config.toml
num_hidden_layers = 10
hidden_size = 256
num_attention_heads = 8
num_key_value_heads = 2
head_dim = 32
intermediate_size = 512
vocab_size = 1156
hidden_act = "swiglu"
norm = "rmsnorm"
norm_place = "pre"
norm_eps = 1e-05
positions = "rope"
rope_theta = 100000.0
rope_fraction = 1.0
qk_norm = false
attn_scale = 0.177
bias = "none"
tie_word_embeddings = true
parallel_block = false
init = "uniform"
init_std_qkv = 0.0201
init_std_o = 0.0
init_std_up = 0.0201
init_std_down = 0.0
optimizer = "muon_variant"
learning_rate = 0.00204
lr_mult_down = 2.0
beta1 = 0.93
lr_head = 0.00515
warmup_steps = 200
schedule = "wsd"
decay_fraction = 1.0
decay_shape = "square"
final_lr_fraction = 0.0
batch_tokens = 32768
max_seq_len = 768
doc_mask = true
train_tokens = 156800000
max_steps = 4786
dataset = "wikipedia_en"
Each number is 50 + 10 x the weight over the matrix's rms, rounded and kept within 0 to 99. Layers, rows and columns count from 0.

# layer 2 attention key, 64x256, rms 0.0794, rows 0-50, columns 128-191
51 55 54 54 65 63 66 55 52 43 43 47 42 48 58 47 55 41 53 53 50 62 49 50 53 56 35 53 48 53 59 61 65 55 33 59 46 44 54 61 51 59 49 56 61 54 68 53 49 47 44 64 53 44 59 47 47 36 44 38 49 45 56 73
53 42 68 56 43 60 57 49 59 45 41 62 51 61 45 49 46 54 38 49 56 51 59 43 46 53 55 57 57 40 65 56 44 47 50 35 52 34 43 49 55 48 31 54 56 54 33 55 44 60 77 44 53 52 41 52 48 48 46 62 65 49 57 45
46 53 42 43 52 48 46 69 44 53 49 60 52 42 50 56 52 54 56 62 48 36 42 63 52 64 49 49 46 54 59 39 57 62 43 56 47 72 58 55 59 65 51 43 53 63 56 64 41 43 35 59 63 46 62 49 55 48 64 42 41 33 46 48
65 55 51 59 54 49 44 38 59 38 43 36 59 42 63 56 51 44 56 55 52 36 52 57 52 43 42 55 58 59 52 45 55 66 39 64 74 51 44 42 59 38 59 38 43 51 44 42 48 34 29 45 55 52 55 60 50 55 59 47 40 47 58 41
55 61 62 52 47 46 44 48 53 43 41 63 52 50 48 60 54 36 64 41 57 56 37 53 58 40 59 41 46 39 42 53 55 30 66 58 51 40 58 49 55 51 44 59 50 33 46 46 41 41 45 65 44 61 54 50 49 61 44 61 65 48 62 54
50 42 38 59 48 49 45 36 54 57 63 48 33 59 62 58 51 31 54 55 44 49 79 59 69 41 46 54 62 43 45 55 46 67 56 52 49 42 48 53 64 56 54 71 54 66 48 50 42 56 46 44 55 39 39 13 54 50 56 39 41 53 46 58
59 48 51 46 36 57 64 68 44 58 46 42 40 63 53 31 43 63 40 56 54 46 47 51 38 59 48 57 55 48 56 49 53 49 47 47 55 72 51 62 55 61 55 27 55 68 56 59 55 54 54 61 50 57 55 41 41 52 40 41 57 45 48 54
47 49 50 37 44 35 66 54 46 70 74 39 40 66 64 51 43 62 27 33 75 63 42 35 59 64 57 52 30 61 40 47 58 54 61 49 46 59 48 46 53 38 22 49 54 43 41 58 20 61 42 59 68 63 48 51 58 38 53 39 35 48 53 57
49 45 48 64 53 47 56 40 42 37 55 46 53 50 20 38 55 49 58 53 57 37 69 77 59 48 46 57 48 54 46 66 42 49 36 46 74 63 42 43 39 44 57 40 55 63 55 47 57 53 53 40 35 51 50 65 42 38 55 60 46 34 35 45
62 36 70 40 54 51 44 27 57 48 39 40 60 48 51 61 46 55 60 61 43 48 51 48 49 62 29 56 57 52 49 37 56 33 47 38 56 40 58 38 40 50 54 44 48 51 34 43 46 43 58 46 51 53 48 47 47 54 57 54 63 65 43 58
56 50 36 51 72 63 48 47 39 29 45 55 44 59 38 52 78 29 38 59 49 76 48 56 55 40 47 44 54 47 58 50 47 55 59 55 46 30 48 35 48 32 63 30 42 35 46 53 39 43 39 52 41 56 57 47 34 23 69 60 59 45 41 45
45 53 56 51 48 42 53 52 55 56 51 50 52 59 58 43 58 51 38 52 42 23 36 45 34 65 53 35 57 62 37 22 46 51 44 53 51 48 46 49 68 50 53 44 47 40 43 52 58 49 59 36 40 69 43 53 49 63 39 35 48 31 59 46
40 51 53 54 67 46 60 47 46 70 36 52 63 39 44 51 67 65 67 33 52 57 50 54 38 38 47 43 59 63 53 41 48 59 54 59 46 39 53 46 73 24 44 36 32 49 38 49 69 48 45 38 28 48 45 47 54 49 50 51 47 52 44 64
49 49 60 60 56 45 57 56 65 42 39 58 50 46 49 38 59 47 65 35 60 54 46 54 35 55 31 49 37 42 71 48 64 62 50 34 57 61 54 36 43 50 44 62 56 47 29 52 56 53 48 63 48 37 34 54 64 43 56 39 44 46 65 52
54 43 60 57 37 45 55 53 64 59 49 50 39 72 65 46 45 50 62 30 25 38 44 53 48 50 58 37 37 43 56 60 60 61 67 66 42 39 60 35 48 53 41 45 67 43 66 43 55 56 46 42 37 56 38 51 59 52 47 45 51 72 39 47
52 64 68 29 37 44 65 47 31 41 48 42 29 48 56 62 32 46 59 40 48 55 54 44 48 37 48 60 66 44 46 34 69 48 50 66 35 46 63 44 65 54 45 62 51 45 39 68 34 36 41 54 50 61 39 60 40 40 43 59 40 31 37 56
49 55 55 47 43 56 35 36 59 41 58 43 51 46 54 46 50 53 69 44 53 34 50 54 40 36 60 47 47 53 44 60 43 44 37 47 50 39 50 58 54 58 49 43 54 54 49 41 44 50 54 57 45 52 62 61 44 51 68 59 41 35 52 49
47 63 60 33 35 46 64 53 54 49 48 47 41 54 32 59 51 41 43 71 55 57 49 46 40 51 39 55 57 47 44 46 56 56 51 49 46 42 54 58 57 45 57 52 49 39 54 49 48 42 46 52 65 46 44 49 51 32 38 44 54 65 49 45
49 53 55 49 52 45 48 50 48 42 57 34 42 53 48 43 45 59 56 43 48 52 57 52 56 65 59 57 43 44 41 37 37 31 59 52 29 42 50 50 53 57 46 57 44 49 60 54 46 43 53 43 38 38 55 33 43 69 36 54 38 48 54 49
58 53 54 59 51 36 51 53 44 59 47 51 48 46 52 43 34 54 42 58 49 47 61 60 64 60 45 58 49 51 49 62 66 51 51 36 58 67 51 43 55 73 54 54 36 62 51 72 69 33 39 36 48 43 62 38 62 64 64 51 36 44 53 57
49 47 40 32 52 37 37 61 48 52 56 38 29 62 52 50 49 56 41 45 42 72 46 53 65 51 48 52 42 50 59 69 49 47 42 58 41 75 54 61 34 50 36 34 50 60 62 57 39 62 44 56 51 43 46 33 60 39 49 28 45 59 62 56
59 46 44 72 28 39 44 64 67 58 55 46 49 37 58 56 40 53 42 59 30 42 68 32 50 39 57 60 42 63 44 51 63 56 58 40 55 36 43 56 51 64 51 41 41 49 50 49 56 56 38 49 47 42 57 59 49 42 37 61 54 36 49 39
49 40 45 34 77 51 61 60 53 62 46 51 35 66 59 51 54 66 41 49 66 57 49 60 55 71 34 42 58 62 50 44 66 54 33 56 40 66 63 53 50 45 39 39 66 60 58 53 49 55 58 62 52 51 38 48 54 62 52 25 39 45 38 62
52 51 57 56 36 72 58 45 49 32 34 61 48 65 30 44 44 42 42 32 53 56 56 66 37 29 47 60 61 45 47 36 39 54 59 50 51 36 48 44 76 53 41 43 47 51 60 41 55 20 46 35 48 48 35 55 44 74 42 59 87 46 48 57
36 63 60 56 53 66 62 53 50 39 29 39 31 51 31 43 41 40 48 42 47 85 53 54 34 35 54 45 58 38 45 46 53 60 51 56 43 55 50 50 60 56 45 58 49 50 60 36 52 34 34 40 50 42 49 54 43 55 54 50 38 36 55 33
54 52 48 62 40 38 53 61 61 38 53 30 42 36 36 40 65 41 61 41 44 49 43 32 48 30 38 36 62 42 66 44 47 56 70 56 41 47 48 37 61 36 34 65 34 42 58 51 45 26 67 54 50 60 44 56 49 46 67 57 36 55 33 67
48 54 38 57 38 77 41 65 66 40 46 24 45 24 38 42 36 78 60 48 41 49 55 50 65 46 55 51 47 48 62 30 36 50 57 66 35 22 48 46 43 49 49 45 52 41 62 59 39 56 46 47 30 50 55 54 52 66 26 46 55 61 63 41
55 57 48 31 48 61 44 39 38 63 57 50 45 51 51 54 34 64 56 53 43 53 39 51 59 74 60 66 47 47 51 55 51 61 33 28 42 48 55 40 60 59 39 52 57 51 62 54 53 38 31 70 63 35 46 62 67 28 48 56 54 58 47 42
29 49 30 51 65 68 52 33 44 52 44 51 68 49 33 51 66 46 45 58 40 49 39 29 62 50 59 58 65 53 38 52 36 48 44 41 47 44 41 43 58 47 55 54 55 45 46 36 49 45 54 47 69 22 52 58 49 34 41 54 58 49 35 54
56 83 30 44 47 47 64 57 54 63 51 50 57 62 28 44 50 50 38 57 70 37 48 32 38 54 42 51 60 38 38 46 59 47 79 48 43 44 38 45 50 29 58 51 47 57 45 52 50 50 52 52 33 55 75 26 48 46 42 66 27 34 31 55
59 69 36 58 60 43 56 43 38 58 40 49 53 38 43 46 52 50 48 42 72 57 55 54 48 45 49 41 39 54 31 54 53 51 57 49 44 47 36 37 47 43 44 39 43 47 47 77 60 52 54 42 47 40 39 44 53 65 53 45 32 67 49 49
56 49 65 65 32 49 55 26 37 67 46 51 61 41 35 53 41 43 51 51 36 21 22 32 59 49 44 48 44 43 45 51 56 47 36 35 47 58 56 38 48 57 51 72 53 54 72 57 47 47 48 45 59 42 61 35 52 47 72 47 52 55 43 52
38 55 43 44 37 23 50 49 54 45 52 33 33 58 54 49 59 46 60 46 50 56 45 46 44 44 40 43 50 45 50 47 60 54 63 39 41 45 65 61 65 40 61 56 58 56 54 42 57 70 44 47 45 36 47 48 57 60 41 49 44 60 55 60
56 43 39 54 55 59 43 60 53 57 60 63 61 63 51 56 50 54 51 52 42 35 44 63 58 71 53 54 41 58 74 45 51 60 55 48 58 37 44 39 43 58 47 48 42 45 48 51 54 54 57 47 43 55 53 47 47 44 62 51 33 51 45 51
49 61 59 46 54 48 41 21 55 45 42 39 45 40 33 58 50 50 58 45 47 43 45 63 56 53 46 59 54 42 67 60 46 29 62 58 51 59 47 47 53 40 46 51 50 33 42 35 50 51 52 58 52 47 56 49 68 38 32 53 53 52 38 54
34 53 52 48 45 53 48 39 39 33 34 25 52 44 36 52 50 53 59 51 48 70 46 46 47 54 54 51 58 42 42 59 33 58 53 60 25 41 50 58 63 54 51 63 50 47 49 43 48 51 50 43 46 60 40 60 47 54 38 57 54 45 40 37
35 34 47 57 68 47 55 37 45 35 34 35 62 39 52 51 47 45 45 58 55 68 55 44 44 52 40 47 53 54 33 39 42 53 51 37 71 55 46 75 53 65 56 58 43 55 53 52 52 38 41 47 45 63 56 53 39 47 55 50 62 37 51 35
26 61 64 37 46 49 69 40 39 50 51 45 62 49 39 34 39 51 60 42 50 52 56 41 57 46 53 49 46 59 45 49 49 36 47 43 51 43 35 47 48 50 60 36 34 67 41 44 38 50 66 60 51 45 46 34 62 63 36 30 43 53 48 36
68 51 54 37 46 60 54 57 49 65 62 58 53 56 62 57 51 46 39 42 51 53 58 41 53 55 35 53 38 81 37 62 65 57 37 44 54 41 38 46 60 50 52 39 71 46 28 29 46 51 40 73 57 60 56 41 46 55 52 47 35 46 50 63
51 34 46 48 70 45 71 53 53 67 60 45 47 73 46 38 56 52 54 52 58 50 49 58 42 51 44 60 49 79 62 58 50 35 36 52 52 73 54 42 50 55 49 39 65 43 52 42 54 60 46 53 41 70 52 58 51 44 39 42 43 47 39 49
39 63 41 63 56 51 57 44 57 43 36 70 55 37 45 47 45 55 73 67 44 48 43 53 59 48 70 40 69 32 78 42 49 63 43 29 60 55 65 42 47 49 50 57 40 35 49 73 49 51 60 28 46 61 55 59 55 57 41 49 50 81 51 42
43 54 43 34 58 31 57 45 61 52 56 45 39 46 46 41 55 34 43 40 48 33 33 50 54 44 64 41 63 39 48 58 35 49 42 62 63 58 72 37 61 49 50 62 64 53 35 56 53 57 44 58 46 55 58 47 59 64 43 50 54 47 55 45
52 39 64 56 53 40 64 42 58 66 49 57 38 58 46 45 56 54 36 51 55 52 53 63 55 63 44 60 45 57 76 46 61 52 43 59 29 40 46 52 50 46 49 46 54 57 58 57 51 39 53 59 48 40 60 55 47 52 60 50 55 46 68 50
61 35 62 58 45 40 54 46 57 37 52 65 49 57 51 49 51 48 46 68 44 52 53 36 40 36 78 50 72 49 72 35 43 52 59 47 64 59 43 39 58 51 57 35 30 60 41 63 33 61 63 54 39 56 60 38 40 60 43 50 48 39 51 45
50 60 46 54 38 44 42 35 54 50 42 39 25 61 64 53 60 50 49 34 38 53 53 43 47 41 48 52 61 28 49 57 49 46 52 45 36 49 64 52 55 50 57 54 46 54 51 49 59 28 26 66 47 54 55 57 52 50 38 62 42 55 34 57
50 39 37 51 65 51 41 47 33 43 54 49 52 61 46 42 63 50 58 36 47 47 54 40 50 55 59 39 50 61 74 42 55 37 40 50 54 50 65 42 58 53 49 59 34 52 59 48 57 38 53 29 45 42 48 61 58 70 56 38 54 54 46 49
46 56 49 40 68 38 50 26 53 45 46 45 65 51 40 55 33 55 74 43 56 51 34 43 60 46 49 59 60 46 56 71 77 53 47 66 65 50 44 42 50 49 36 58 43 49 48 47 51 63 61 44 42 48 59 52 40 17 64 38 52 43 36 43
26 64 63 52 67 39 41 70 72 42 50 48 43 48 52 61 34 32 67 59 59 51 58 55 47 55 37 32 65 55 47 54 28 49 58 54 52 52 58 42 52 43 61 49 58 39 60 30 40 68 38 60 76 59 66 42 47 24 40 62 45 61 56 46
40 63 52 47 44 37 49 65 56 49 44 41 50 56 46 60 44 46 54 45 62 50 50 60 36 27 41 53 57 43 49 54 63 64 43 55 42 37 57 56 53 38 49 54 55 51 48 38 45 54 51 48 47 56 47 44 37 45 44 61 52 47 58 54
58 35 50 58 54 49 40 59 54 57 51 65 56 42 55 57 52 50 52 46 39 46 53 53 50 48 33 40 64 59 53 39 56 54 48 28 56 49 49 58 61 66 64 50 49 51 52 49 45 51 48 56 52 40 54 40 32 67 42 38 42 47 58 58
49 47 64 49 64 71 49 41 50 53 51 38 65 48 39 57 72 49 52 44 50 46 58 45 53 46 57 60 41 54 48 53 31 48 53 56 55 37 28 36 47 49 43 45 45 33 42 42 50 33 65 48 48 60 51 62 51 57 36 37 66 80 43 49